Part of a small language model's weights.
Size: 23 layers, width 96, 2 heads of 32, MLP 384 tanh GELU, vocabulary 8192, 3.17M parameters.
Architecture: learned positions, biases.
Training: a variant of Muon for these matrices, 123M tokens, 15052 steps.
Each number is 128 + 24 x the weight over its row's rms, rounded and kept within 0 to 255. Layers, rows and columns count from 0. Numbers have three digits each. The size before them is the row's rms in percent of the matrix's.

# layer 6 MLP up, 384x96, rms 0.199, rows 13-153, columns 48-95
093:127110101137158145133094097153083116118087132093133119121088106136108099124172133105139126131171119111121114165131126139169135127154163115140133
092:123131176157074093148143138095114151075177142181109119129103166129123110117139140112119095139116144080166125116131116131068127136139114141112120
093:103131112157106120160114084154120109095133133128084123128132137143147105131083093152155128130164126115137146106135161121166164107112170122111164
073:104147144124157171151127118110115125129148121141140133130164138090142142120131169166102080113138104074156114156110181091095118124162177149124109
117:116127131169136130178141125129118116121155087127152105070084115137111115164129128126174146141079141107147098135155159131114127129094132112151126
129:153090143146143143150135123161130130123119090110115120147139123208124099111122129117116111146127100145099133156116099144123126074098105131120151
112:128156121105154109154111060136130136109141116118066108147126088152132135118158060112063094151113128092125104081133117125112086130112102163100108
101:115138123087147123124166132117139171142127183115077149096116147131152185109108116141109139130115104111113134143130073131133162144181166125143119
107:122086144108130124101116104124120160049110120159170118174143087115128131092116160137114119114131078153108132139154124142098139102092098160114154
102:110130143139150100177102103100146110108136177099145124120151122169126104160106097122168090158157150128081124152149134123142107092131172134156086
104:120100126174114125130074148161120097125109106139124141116117133117154138127095117132128099129129112172095130097127110131109162107113129115114091
118:142074091121100109158125146152129143165141118118136085115132149084133116049150142153153107114135137154122115198112107149128149121128096151139111
118:124100132183117135128127143098107139162131101113154091145117172148114091127120113084133090142131096103108126118183101145086120146138114128095102
107:142145190150129113096139103164092126107136110101109160132111143117140153144111105120104162175139102079134131143108146129136141155136145096161095
075:077084155110122134154175127113143103131060096163132139089119098119117115127125135109114141106132121096094135101128092099149136118121145138193119
128:097125107108122131141144082100099098128118141098112087128105136127102136098109095136160139124103115117096078128077133105101125119170144099122117
087:074137158135104168157163115088086118091106101124128111144102118130119145103150126092139119132122142099100104107122109147127083103106128125148090
100:136144105169085121134125093130158113121101053160098086147108139153176142091069088104112146135125107176105153124121154135143124119131148167113104
095:095106116098102167105136140117141116134145123105149119138105138209139168133157096113106034127142142117121140091093113133103152165146149130137146
098:163087131095117138118138147141089109129133168125154126119182086096130094102150127133129132112127131168103144127107105149114120124146116140126133
082:132130123074115118135099107159090136145121156122128112121132116119069134140146141109096105123175099054108132141142134122074111105129122152110148
090:093135092126144169108146136123185107154125102136125144100117139111127158139166102159113088151129137108125058146139107156125168147146114118154115
083:132164109140079123134137119095140105160124140118132133150091140118118153138108102115114100133175074069133152135138119199144145123169120157161150
093:170139113139139072179139131163096124137122121163119111135152090113135139079133147118122131170111113119136120101075131146123123144121134132156116
091:117090094147118132144084118125176139115142135151118141103091150098089131112124117109105115155133130143145136100112118135120142132138176124143135
116:124106141119145170148106123143149132132116118131135143103142127141143092122148108135064160124115127136125116151147136108126118129159150114089139
101:177116193143132124141129111137113126147094156142127127128129144090145135093107133154159131188113134145151141130071093172119133097083136111149152
109:094170144180121155164164123108118061155126133173125178144123100153123143109118153120138085115109150123133148127126157107126129133141131156145126
101:080172137148136144143117106113183107125066117131094150152097131141163142140145090145126165143117117106145116158130111143114133120105162090106115
090:176103190140118142138106121137128124153118150147157096075161186124091157130120146114139131107143147122117132099127099156123125082135128099154129
096:101139119123138142150134112110140096109166120123114121130130096086103134130179159126124135154171153094117103137118117112087142121172098100120073
094:152064093130086148132141114136142139155146119108124103087141150145154123145120105081115100156140145138093106118080103119125121199146137104123113
108:107140168163173160131109109094121100107103107122102175123106155148146073098116107173167130111152099133093108135157124096143142138157144157086097
081:135150133158107097131162102136126133149151134153130109135110118130122117127106108180184174110125155133121151132127101139153115136070058125138137
101:115111209109118140104129105130123135115097152154127116139145114117112135124121127133128119116135118170122128154132152147128158143073129164119141
085:117144128154112139123108101082099143138120147147136121130127154121104156111126100144122077087160106068103111140104118108149120125100157146136119
096:165129133127101128090140112159119127153126095147117131112151177115133144109120122110108105108141136088111154120129145112170127101154157134144128
112:130127123145121116158178133119110139068153159123097153101077091135117133184085099114148144114126134112133112127131156114134136172139154096134111
104:127141151138125167132117122121138164120119169129077102135119117176183121160101133117084120161131131138126113110156138161082118112118128135139116
094:171159148108090093131107144140124113144114118139149119137130096105120130071140123093137117148154144144154108143171136139147106147156148163138140
084:109153165144165184131164102095130090130115147104127117086112089125146165118087090137156142160152121104134155141124104104163124125116143106142143
142:187126106100122087141134114172106169156122105131083113115132128118151109113099109144138128105144127138151101133102123108174147111113142199128144
131:151128129120106096108141074145137161161091107109068085134149176111097101117094116141133121119136137140111111145141108100146132116111095088088137
104:110114070084131131118136143161100147133166101137085132127119125167131124090124134077098161135165106133099111129125136154108105157166126118079092
090:137135147141122141133145137142130096174149084160139166131127126101126120139100124154158161184147153147131091123166122116138139097093106092151135
113:143141142136094100128128096140111160137127129104121118067114139122105132160090091156127174121136149087094147126182124126099084143119130132141109
090:130088143108127102102128128113098094150103138123105130083139135128118109132085110116093130127137149146142166119127115109135138154083140106141132
107:116145096104173125118116128139116094169140140156135131122144113139100169105150107188136173130113161099142111097082093131165137132132117115156112
111:182151096140121164134113160151151121147103128150091152132135127133116132145104107139126113137161100152141139100128104127162116129114161142144152
096:130148176160124116142127094111155076118171103114133157113102105125155148100116117135131140176142146115092093064101136145137145158117127107117164
107:130091162118103073108119118138096158132142081151111119122137149110140089136127129108153129126131093120144149144185160108138137127145136174112188
093:129103136165130142127156079114136090072133169133130153134112145112135163078189129099117072140164104089129129136151112131154118112154113100125103
077:106086098113134024118133149151112099128140136134170128106106128131118121132124155102120158147156080122144121142101149107102129075147118119133117
096:141121172136113087135101113120137113155093156144148141118132131135137161149150144113119085080195089096105163159161139150123142118157142158182155
127:106128146121117094185129134144115129154163101152152119172126114128151134121127093142117128156130095113137090093155156088134094122104151134147183
113:120140158118144120121096083111138109144110091132162171138123127127161167141131104137159096081167091119122095137153127153123170127120114142200129
094:134096161128121169135104122107125127132096103136139123125102125140150124105111166119116133150165123121140137130152135134141089127094226112128152
106:136090175138120107126156109091130136132127128155128117102126140175151074123118144119135121120115122126154139153150164090136162095103160116141113
111:106138099136114115131130128136086118093122087117153120135090135165071142080113082115113170137154136133116089137112151178119098128163112115115123
102:117123119124105123138148101134094108134167163173122169162138099109099182138092159107105140151135115103170115135117105160099139131109104147151141
086:096129109153140084150135096116122099146127170152164129097173124112139100089156099109183151122151078136125127150116147132146122153134189152124121
120:141072159133131115097117118099123131144112133136085099093101145120128092177095137172139149133115114140116102120137117135105107155091105129118143
098:118087107143135097139148133172109066115118128143111143115136134135142126105157060158146133155139137127128106087107143132125164141158132123140165
097:162092114139131128131108121099134099112130195142110183112159106072140152135122062156155120112118145113152155119113113151156126146097107187118128
118:116154083119127141100098106137110134115116075157113094139121119178085087140117138109154133176142131158115077133139145161135076141122142078091144
088:123118152114089072110150147125122145164098085143115114162132132154107068156125141136119171113088062113118152112143159127117154153134161079113151
101:089138138143128136097117105112126082152100112131115169126102107100170099126119109188154143139168118114127108158191149115150130141137166116148078
116:106157135121137135155149132119136096153103148089115154100124122124124119121116073114106131165172128113151129134158152116089106181135148098153088
105:133106124137063129173160104131164088114138146138155086105151132134101116094105120112113145111120165096094130117114091113108095141129137109161115
093:112131112166122155126121139108099086132112093155121164142187108104102128118085091168178120119137152136138139118135120141140158182152148147115160
097:134071124108103134103132133089142126126110126109143160122144090106139130162147120109105124108084134076142122116175112144151094082094166162110149
089:132115164128098174114119141127141135156148113133092152140145107178120135134132121128148074149101136110096156105138089152098133157128129152122137
108:120109119172121112127154149141127099165104102158115095120119159122106134117117140124147135113135097154104117093128111161127146139156103158153199
098:108109167097125092117123140121136127153127133112147106131175141151157108125103092143114165116144143154156121083139109112141134117106120166127152
095:158124131138093126179142089115096140151144153147087085130150111126161116076110104141158103163126146133134171147109141113099129123115121113136105
102:125135124106119143162109131139120094126146134094130067141092097146119146124121135135109096112152123108118111129125105137123129161138126094101118
097:136111144087150122135141073142128135145149169128131172121153089124085198147151150118123149125101096113157118148130097138111156137126068160122137
116:141090128117103114128145098162123125123113124153088137092148120182154106112124107107134130103102129114126135108136140143155115150083114119111152
136:162109126170134182114134084155145157142099125160126128125090118134143122133102131144132105106131080151111097144135130115111116131109116111138179
104:143088107110069140112157086138139121149133132116160118107165161098156146131119092120113153155136133166094126127155097139096134119125140130128182
100:157104159132123144127134144047153135149105111138146137136135107173103138144076128115081128134098065128164137137136134119152120104128160132132146
099:139100132124095122117139129151099126096124123133103146128069120158148086135091124128085125095079100172141144135119134116142121146118177130150154
096:107169121111137124140129120101114116133155169143098176122133129158147112109159131125122124101121109125116136121118087133141155165129122167125079
093:108127160174139138170134122130138121140125125141113114179096125166139126123104149113124115140112112113158121137144170142093105089141088069120150
099:142136131166098110141145124119127133133114160145104173139137148098136134149089126128105097153163203107094143136148123136131131133082115134174122
099:118112141154176071152119057139142130107142100092144118125100122142174154117125116117144136100139122093095138101136137110143139104104119124170068
089:116131117060112069165127118142135159122117106148135115097115129157104136121143179127101088103125130110122165108090131109098116124113077143135128
080:142157159147102173172129120112106145148151145120144143103122112104132160135134102159150107206116112134169109145140078117110101135108135122158161
109:174091135103078155106154108111157110159085101089136110091131163124142089121105128116122157165144147171113093155158122115109102132116119178145159
102:112109138121134137132133118098072125156117123182102121150104091129138116122125119113125158140096111114141126110117120139086157105111127157131065
115:111169100122116152159129084102124151128127145157119141129159115141079112118123125129134119166105145124165055111091123126125128143148138137100132
100:135107117137135135135119113112143143144125158113159141152113088172138139146200098142131139143117119154135078133165102138135183108121139149128128
114:182115129128066124107166131111159129135140179142147125089138089127116177137133124149172129152137165138115134129143095175141124144111115167160108
089:122135156142110157140172116125120145122122159131114105151112112160124126163106109110088109100150106088111087152149107144136123138120171159137096
085:124121125111161150164115137110128149117164138106168130137139113120105088080131134125175160098117139098109107128069149086130110140140116085128127
084:112120109127102145120132128140117155069149101087135186087137126171139148101103145117121120098124165129157131094136088095172112103166128131118170
108:147144121108125113111156119136141151144083131167166102113132105138143116128104115120105144113143119146130135085127105148142093081142142114132168
077:062152113134126125161106126152153136164107127149126121097133116092145152152143209144131118140118130121118107132108096160106111166122126083154114
083:152142146126109122102091104144112146138093123130062113120084104110139077122147120168074132112126164082102138146124097121134169115108126124162152
099:115129130076137123143198190105134168195147133130122108078155096158101161112095137130114123139115109129138139094125104128138143147108134092135149
101:159115105137132067145137074103111155106099170161125142123141107119089136123144130145106144120106117090138151116099101103152095119130128131156138
123:139125126163054116116127116100145159104140120089144103142142157090123145120127168129128114111128145112122093159126114124099137137152119135141193
111:124132143128121129121123107170128113126154121138113163128102163122136121166109094134143136149112188157114127105164127114108131160167144073132082
098:096116116136134119148103123099108122137129154166145133128137133124133137124177090173108107164132172146142156113111138133149190085086154104125125
099:115061124145113158135144074129141096132104104128146141148106096087162143133086133147110133143100161124105111109167142108132144144070147123144117
107:080133155155145104129143114128110094143118220180161147124152110141123167126188149146105124136128134104135155105127129145165129106103123081131143
087:106176125153129137142133114087095186144126094155124139161136080118153089112117132168101124185126132132135084148153148133129101154126145119100142
115:143106147129089151127152134137124151145123105119122089075142104087113105087101159173151111167135110116129110173128161153094106106136154118157100
097:078101152092144136166135128082119127111143130159138148128137080152120122162107128098077120151150137136101106135117105127108081167140119099112106
105:145118145164118110102094111149177145181122155130138140132138123090116157152129151149132121163162167133136116154129145114144151173127116148148155
103:129119111095094089111137165118126122120099137164091116123154133145126146137081115131147118101137146122138138120151163129141169153140131098158120
111:093133114101138139117120116128112109125142173188107174117070103128120130091134136147122081102122147116144159126130149116138163120123125137144124
098:124143089118141127106128104096132113144137120111120100109132159108188109109130095158138136121140109135120100152167129141137138112070128087158126
076:118134144124084100119159126076132146168114147129137098099135140156108138147112153131125123148126137133104149155117127124105109120158143100140146
104:180136104128103108092088115135146170130140179096087146131145130155130111115101120114130065084101065123106146152147110147135163108132116168124151
089:124095123111102122112154114142100166102126129147093154136168179150114167125125136094117125128161126159092124113100137153143149155150128129115099
090:067135133141125122145137078137131139163132152142125106133103142119132156085139144157154099100110142147144142109106135121129142098167101107139115
099:138101113122147077118128157153174099127113114138095119140150111138148148139129102124106162120117113092128133141118160092132111166117148134125189
108:097115133168101139114124106106136129117099137131109151101119115159124126146119091142127099115128149105091138136134128100129166091115116146140104
106:167117105137122114123137117133130145114095154128115112127121106119095140129108136160093111126117076094116146156098121119107108108137137113145122
118:133126152172103143160119106134141088133123066124116109150077124150167105115107111146136067116169107153106113148115132155128164133095126128119141
102:132130145125122066160139156092129110136108105121109156076127113088158109160134091091101110125093145088096128098135143130085128112119118141114119
099:105111138136128120127103107142151062168126173102155121115131112089094184147125126111170142114127157136130138121143139115134133143149108128137094
108:097135130135141136164150120082111109091149161162078154131153126113142140144130146129140086100133111101127062140113117141106121082102112126101172
097:105151127149128117129137092112092127132130161108106128124106087125141131089116083141149161100145112105079094120095124119137141098165155113118123
100:109104183107118158132154146107113163134144089131127135147130084134136083136113145110114111153135127126133144144125173113139132134143108163111146
095:134118117122102114113106070170139138081109126114114128117124148098122144150114121114125125097135105130156131140154175143130165144050123152160159
098:109160127100073122128137101152148099129099118116153168143142114153157143096113147158127127149110147133148107134097108126132137115079133175144141
084:116116144150141115153132149119104102130114144141154125111149121138109101077096096145170143142138140136146160142103151122130165153135143165142131
119:146133129162085124129163100133137143141152083096093135166113163189121123101125126082127128110143093141128122132172164120130127145106134126106135
095:081133166142129094085121135126175165145112104178134126100117142121139097116128135096134119155140117103141139117110115100133130124129101122071154
100:144136167138102081141121133142148164128135163154129130139071101111073155133139192142126116088117099069135136130095084142135170164181119147161122
103:128114134166148120160160125114128141164138111132123113103126071124126130152157137175111125139123139109114119145143101166116097138122149089148047
116:148096159108149120093134079154117121094089083134084175120159131126155093117117110168173133123112155164136125114135172136144158187129146140136149
095:125099185098121137153122143143156150132103116168123142091147119166135132152106117122138118155144112122134132121112151138098177113133138092136126
098:187114132134126138115147111076130112149104162148137155150159070119133179117135131134133149164183146120119123127133123147110117129133104104170112
105:123154128147158135158169089128136092107139131117085132125139085154104135114067079131125136139100096127122121127123103121130086110112139093159138
112:125135166133137132112134098103103170174129130125120132143123116193129123132140123184144106158121145122103134149154141081118152090092113129140122
082:103160093173101145147121107141126133168160134151152148164135082088149128136127103139132138146139116144098130122129122118114165129122144162148125
087:096099112092119122171142137113074128164101132101131104132123099113123145103148077110153130138154124116113158096096112178131147129115128123100127
085:110168147164121169099149111090137156102144112101112131098077119157137106118122115108131082134159120115112144140146144109109149108162121131081130
# layer 6 MLP down (transposed), 384x96, rms 0.0439, rows 13-153, columns 48-95
099:177149138177107134129155160127135129108151124109100156134161116144148100103156127112133141145145131141154064121139103117108146116130142125122171
090:152081138126123106131109141133149134112148109082122167171185094093126126104120110109072107125115107129134116070136130123148087124103127132072160
111:137150076113115105116110143153136143130116129125107156179146112152126127125090116120137114146142156128132159093135136128195151157128137127130119
066:154119140158140107152135156096110134103111111129129185121098114119155135139112113116112116144138111105137137179105146159137122141164083120112087
125:185128130097145111142160084108154118103137134118143086120134110113109145173119116140126123121115136103178121119148117132112102148082153118105144
129:174108133133123109175117137092129137139127106135132102152153155131107132115127140113133120132113121131078119147116152170089132102115152134119143
120:146128138134130114141093131120158132119123158139105170132132182082128152110121133108119137122123128104092161150142127140095105085118128164118122
106:107099138153140092096100159157120142135118113131162089195112133151153077143132146133147114145108153090110139152123168065116110132127131111152117
106:090142145126101110111144113128171081138160106116133112159164122129118121139137155154146157144146093128128117151073113103152154116147132134111110
094:122133118130138083143129101069124132118139157120194139144158122092102114141113096169143082117142118115073089131127142099098084120155134101125140
079:114145096132128120111127125088135123156164147116130122132158179125137122146179085141132131123174117151110164144141081096171174162132128128116140
114:137153172145118108108106123138168111122110151101133173139140139156151161069157106098175106157111113089149097158107131144149137131110103121128114
111:181109125101142112116146126112109150114066126121128159188126116127117082131113133093145086128163142140138159117122117139137099163115145133132140
110:133155148081091107099131128108155113123097135106106128116153121128138138179113114110143068154102116083116158135142129152087153141156108113130108
082:079130097104147148136146163154096142114108108106103122103184146150097117157145148149164116129114185115138149126150094098121130150131105107153093
160:183164128144116142114150157150115138115175117069081139138148060134147152098100093134113121115105126111132101108150114167074117170135137116130136
081:122127129137149145148108117141114131133100146123129140094129172104086114162188150159130072111129126085095121088128103091101162152114139093135109
089:120116091088091133113104116122119117173125135148161118116072166145147147158110173114133116118174132135118143098136121136145111061128099134132171
094:158176141156168118138115122138125154104113124142082137159157121100160094160090138115104173169093104147080129124141126149153077100121136171138086
103:196117155136150173121145145150155084080115095090149121136166119115141082109121166126146131134128138142123153136100148152102129111145131115108142
057:147126152152134148130138127109119115142121148167139147104127148158126174138084186174090147114127116193131103156117156162118149096121159104126168
098:142123147174135076109124111119075116106146141135112090089177129150114098104140132121154113144139170158141178127161148157145116109090147141135132
095:114142128113110135104102168103126097119145161119135094151122143127115084110116141143121161152136109151145111113089194197138149073133092113153126
111:086141161122137095154113103132092100127117183151139129139102198116167117152149178116113149140106155136115119118150110108116168141130140130110121
097:194113142116152111108092119209142155133112127129149069104128112153090110094108068155157113127143146120139130123122179128106137139135115095113091
114:153132154140089151179101127138142111164088120098132148138117126128172134100142145141141130135108137102144140118106147105098161091128142145118076
093:156098139113093107133166170169139123110150120077099102160114121106120123136154140122091103196133118105176119139138094134111108137126150107116138
106:136123083125140164139139109161140062147140110123090086121153129150132108138100099143146161098082122102116148121137183097141134120142116120130113
107:113144105139159065167142142118142135111127100110156124137123138145155124114137160173085127115196117079137144135120155128101106101147151143081156
087:093101095101156139123123122137128133146127122147110131101133143136121127116131171166133125161120123140142124152109092121101184139165125121131095
090:147132154103128120123133091169092139094165133126160116119098158154156141122148108120113095129136099170169131113118163173159133120165106140144164
093:138118144141111149153098075161189109160106147115156108125131109108133133141110117103151114117096144132120119109117137152156105099155190142098113
099:109094092133100158140132126104102096107121171166125123153152136142145138095186107081139127154177140142112106171128125105129123113104115110125118
083:086124094100131129136131149107122115114128128126142150118148165162163143139097135129133109127133138141110109154125156102072126131132165140124134
118:158088142155071090129159185153100126151108131116096119115122155135127146116130133131103142121165123130129120149130142143141080175139142145107158
078:099177130123129115171109193124105114113131131132133076081115136186135141139104126112160180150118146120134140081108161178129142119145107151129136
084:138116107106116117152154158089153146114141167118123133146105130144148123147107150169173192151078090152122129131091118141156114124157137125119095
126:148108120082196088105139081152167124141113151117115142113124118103085155162134108082073128150134127113099171118140119120122121134111127126199115
084:112119100131149112094118125151104109128125091142133145122124129085111117095166159138133113101120122084126125163130109142153122125150124143107129
095:131087101132116100098117162150142173165128156156153146139152070149126104113142144150146133118159113086148129132141136136129134124145101118154189
088:115171155119118162102140135116153123158120170102113106175079160111117111125146117153155103129154128098106148103139107114103121130124149124150145
154:123120124116134093148138161125129128078116125156136114109183102136101127146189134130141119102177106111098122123165141104137120149142162139109110
131:143138088114131144138165092134131119131087106146091147124159133137105092106122181131110118134152151135204086113143062122095119118092090142123163
114:139145185155096142126151139141160118171119104075156116142169116132135109158122169142154132164108140136151098123144120092173100136102157135140107
087:166212129105149134098131142122134138116086152133104176130165166141123154118144140117101142106090117111136170142126138077141162143169150103144113
092:130113153177120104106155105172129136130127139115110145095132108091107127111119128143122137140133118097071128136085145140087151111148149133113117
095:118133146089137127148095155132136161111129147116148126090161155119137118128139158102132098124110117140115107162157116112105131143120142112143099
116:126141154146088093081144168094102108143132121135141140098089164132163121110125146124096131064161117137126130154117111114131167127127110123092107
107:141148101122131137152155132135108110147115149143127157134113134152106111157123139146108087171160110139094143092167158113129128176144182107115102
100:134130122103130135105117126143141154122121124145102102097113195123134137141142137105116146123110140150149158160157160141151137111129148138133084
098:144152125130136113182173124171129153103156143099157098101144135148136136089103103172125143131123131142112099106126106141111094128167154138094149
094:102132090155113153179098094133127119116133138151095132089119127110148130113201092144108095130110110126115122127161115140139118146120120152122165
063:135187165131136157122137120152102164084072161138110151138143132099168131126141100137152128124121128150106096100123108094135119142129123127150099
105:109092137130116130126135079113138112148152146079143123097122141121116120116118151110148159141144116140122103102118131135146126115101109119126099
120:162147158135113124115162102119120125141156137104115171156073115140128115120159134128121096132066122090128113119134153124142113127069112125132084
128:100117135114119134148094147105096136149109125179165164086148207128134166158160144126150125110170126130067144148151128120150144100128099130108112
069:131120131164092120101179158087151119104154138104111170176096118137163148149121146136084125143116125110147138118161132137096132104116150098131086
110:090098133117139109135138115150105126095115155155157145134125127143157098140124139104107148134063136142174173119098111107122153092127122098106079
129:098145120099124111120132123164119142082086174131131137146119081142102139086132134130101106120121184150154110088101098113118085152107125138120140
083:159134146122138142100146154106095139164158156133144123119124096154125122102082087102081115139151119170112117144146143129145071138118188124120122
077:067146118160148127135147132138126157100154128108068172152147129121133129111120145121135099143117104130099101097152115088150160131096090122145105
142:133128102165131082106174109151122138132112157136118119097151095134134121155104124192166107151130143136155121093090151117134124152097118124143143
103:111101145146130185102098122139139146114132101176109096090100086097132090144130137107127100100095130117121101135132123148121163126151124146171111
080:132096152122142119122137114146108143125090098110145098147168143164143126162167128120129146130140127147140150117117131115082102166104100151123121
117:109138105121127127128144135163128142124115105144152167150139092162117097104108117109128179163120160164166126118129091106092106167134121113127147
091:101147140137125148138093113153088152080153092128161140131163130127149148103138138143141144102178161137131133145115141138136162126131087141166138
095:162126147112151115122084103093158135124127119143150128096107113139102109104145137080128104111113123123062131114160157118147164093114189150109151
121:142158101128134120135107109105122135087126103140131106134088161144142090147120137134160105118107100147162145115123098130141168134123122081108087
122:084081105088102133151132091133141126159117133115151124131134167154124122113127131118083121128108136090154089129161105113136167080118122106150130
066:194166180116101134155110160099166138114149146111131091107092169173158127125150140100097158116116118141161142180135136172109150135169088119163105
111:139108143150178117169180158102119180122111151144144148112132097105131103118123116123092117122165153118159122111122165133120164095129101173143152
105:136139171139125079122102132175097157107099155183109167154155139103176086140143153120144124157091091156115155082154147111136104091085153140143104
115:143092117158128125163073115112137100132149127122142101096120191096099108156096133126114091136109179098165156109094158106123176126154135129155099
115:128177113078117128132137135136150156124133146148179153083129135130157186145144113137124133134094138131137134135147126158143108110120135152109099
072:107110106111139137112117155157150111132124079089136122104092134083112133146147138151120112140115137110144091099140135125120080134121138130114175
123:101131124112112128127121143192154122123129140096127141116149097135132121108140157096121186145128124150107103100092152145122166146102148133153108
108:120104125129176110120113123117067134107145104139202134139145181152191102141181139114130122124132124172143143146120112133129125114123116140093114
113:132126102068087142084109109142115120101102120149079132104118151114109138181102133142117112120119164170151145176138124125156098134129107138125160
151:173109117128128153137106123162121125151100173158128081145118110152131069158119108170150118137117142153127146123152131128116094112122104120106118
095:109098099111107125123129104131110080113121138149108115141116165149114095132124121136121138143094123062131149154130093104130117141132121125133142
109:177098154125165116103139066135146163137096165129164100112137123151137104145140110140159131097125149144127142119110121120136144119127114160154151
112:123065065105107147122091186125142135158138153113136113154106120101100112161124109150088125085100080115148145144096119149133126116106109158132110
079:068117144097159146109159102102138101161123094157099136128169097143129142136075176181117152147116143156140163151112118120123107120105102138097164
082:128137109120092130114107115142133173082148100140131147162146103097109166161181073146130164124163162162087124112133109092110135139134138114103126
111:140133140166135123104144148131128121096135103156117161157117110123143150114121153093109130126121119130118148110143103095086187135120140146151170
101:119105142152172114118131120161115112135118135129141162111117142182131087127126102102127124126128129066122206104111172166126094113146160124134126
084:122151118146139134128100118130113128130110087135113096120098119165078097081117065116119107114161139133127167107106136094122131132104121139111166
079:102117114113155112120109143126135129144122159094143118178124139144149140106129141124182128166100123131181125125150086119108144130157131108153159
106:176074128132146134117152099169152091089109124112141120098157141139139109094066144082097163148120120143152094144136133124132129138129118163088103
114:111140110143143129093091142149106103155142071062151131152112140133084125127149143129159100125099137095110126159163140134138137140140115138153093
128:173130126110173117151158101121138163136140153108153144119115133145142100126149096121148153130124141126128092118150093138084080133117124144140160
099:085144124116134111121122114138126123158105127130205138125114130126115168097112157104109126112115099120137131127123135123102140136147109100105137
095:099120140096121103125101120134097141164160137134118133132129100125111156108119173083163137155154164141113146172152085132122165133096156134167148
089:093136126102136141128110150137163113114114146136100125109145122116145136147142113155136152156101159101104111109132140109131102116156088123105127
072:094094157108110143118146121154128157142133176099146069145132158138066168121174134140093098130137103137146141107104113137139171139098136113097110
072:116134148143084149119130125105107159115157140132123142167095124123165098136139187158072071139134123136140151131158135119122122119133104155127150
102:108142138102159110129117139141127153101105133148129165163157123145149148127144147159128132085080143155141105159170120137150143100086126117088143
088:157153136146129171101171125131106150071178080100138123122102096121178117120166108135121134128162133140144132139125146178134141143124129133105104
088:121154120109133139143148170130119155111100154116149127119126125161167117123118144106153140084136132145141166146152081108161175097091139106160138
085:114115125120130104109102105118107140134124118142136120102081168081129118170182110133098132117153154120106140164178131125116132078124129148104133
097:092127145124134122150136166114115183147109098148097147103130136118115098154137122095077143143136126153111133139112172146115111139164152125140165
145:142111143117102166132130079091121135108158099139116105164138098126118116144148140099105156116122135122114152154124118116107137137123121172158133
108:087107089154095116101148087154176088110093101152116150123115098139128148117107127132120088140156146094119113130129104143131091125147130106138110
098:140150082101134114099158151178089099122141154110107144146167125140135107120152116121133134097112111149133094150159092107133145166124111105114136
097:110113142140176169141111125132081127118089116129116131118159123184142106129100107133177156123134161130131134123115130147112186100118087111128099
101:121150080130145143095142118121132105135179095103123133105153156129161100155148121145093126112128084136147152149112139096094148158104076132098165
053:116134100104193133141103155117098132090130141065113140073145172147119141109135088107141137125114091129106118156128154120104140086170122149085165
111:136095092132094100125117144096112087144163135117117104105124147100117178128142121148101094121119097119076143169139166139156099147120127132161157
095:114105070106128112148147112122148123121137102135151161148140119097070127125118157129130176105100109088103105103144105117112111126090129094122134
085:149098125119153107124077151135113120178144135136118123139123083126102109125180150099093154161170127124157114171128102123127136133131074136153115
096:116092138124145142142117105140131145173169128117140098149098150100147121124185193128116105145142139126116103111102115138108137141106100151101128
088:162108134089128169132124130156129126119128086128136127154133122136138144165145132102130104111126135094131138171168132168146150099091082112101122
098:156158090110140145100112162150150098115141110106134121182132141141123096110111137086084124136088134139160122091148097118133105108132082142097129
096:128139113129147145134086148147129152136211127104135163123082125116132136113160112148088114133121162115114152066136102122151117127127115172155106
075:157101104133131187097175125110108131107094127103145085107119144112113142125143137166106143149130114077125144127107154119091109130153135153121144
101:079122088111112163101107143158137157158075159123115113100121116154156118164128081139173117127128147115154162113117145134134133121138162157153108
092:148122132173119132105134122138105136080127128118103149140127092113159142147097134132113138125169159084093151146124102145127116130123180115128143
113:096156168152135093153142133139109173134149120140112124100149196113157093113141121118119123156085153112143134129111128103136132156151121165119152
109:111111088144127157132127113113111138125127123095140082093131141147133172123096106106116100127082079097131106123143132146148141129099099154117108
119:128174148127163111148108114066133108097101131141123138130092131129088130128101073139104107104095123153129167135180131101144076130120097123131123
137:090100155123085111086109131096131093128111131109144100088088190101108120109134117061122097154122165106128169148128163119122134123125133144152108
103:150127116102122100158172137089099157106152120130125146138152147109143147133114141137154144105114138112067125098183108181104157100113092110143158
086:135134111148119101137108154153159115148074157102119126147153154125142139164098105125192140153105098137073109155136138108096115115147146148110103
100:129144105126096141136146128086092150114118096131120127112122123178138146134097138094131096118146118120155158119115149152085078062075092118146133
100:135126138125105169100164124158078146084119161083105107108135099088127154141123149101100105171120147125087120120130085108115100143157132121113104
092:140163126114136096120094107122160160160192167097094142117101119069163138150120121143166124165088138103154083104159145124162135121113134152113108
105:091082086139114119137112148120135132144126119135154130117142108130143147124141167156113161072134143113085139130120132112181089159153129150131189
084:179108136103139168112154152118131134117156163099151165147141107133151137127135126196129113142174159122178125134088100108102127124103093109152105
058:096142185114153131132106111122129145118141094122126128133092146190184089124162158083105116139119112155137147143153146109117133158111115145142113
109:134129152124152124124134121088140142117136076112175142140120142144107129142115127106061108152113130111099124120124130144115085176116146134094131
085:141163162112117133167111167122128122126149181094133132146091117120136131121110104143097155124127125132136097133135127152099112124135173140135136
097:117127110129131149092137128104107136092154107121143153115227175156129144151128076100128110099106113163154136109163141146145116080102130110125157
115:123109094124150120147140101102152141112169096099128100097086140094115093136145090140114121132148113120139145120137137161127118165104153113128110
122:152122129133118099121121156172164117157107138091159131103089117121147148119117097166131123171152142146147085174124120159120099143099119137089123
071:140117116127135147113144115112158110130112111099130124102094133174141105157123097103137119186100104157139191118178116157128126137116125134139146
108:141117123105157132148099119085142171123112127142097127153127102095139093159097108098106188149149090155103158105131153123128122130152099166153115
125:131141089127106191157144129116128107152159125114112129095156197146116143088122124131127152088140119151128104145136107118094141137162136138149160
102:129140114167119114110174142110095158127172144123113134156119131078110108102130169138178095132144156142095123099114106094098136144097167166145120
084:107142125110108109119132171097170109107097096153118100122139137148121144149156140123132133121124101168127134172123140113135132147183133096107124
093:129139096109133111107109142174130117072169142058109099160146096139135107105085149118097152142069112090105140107087115132118121134146113117165132
064:149147129102175145132083144129109149116091172093112132114104142080187110155113085099163102101110119134129127125164117149117081101163104117141126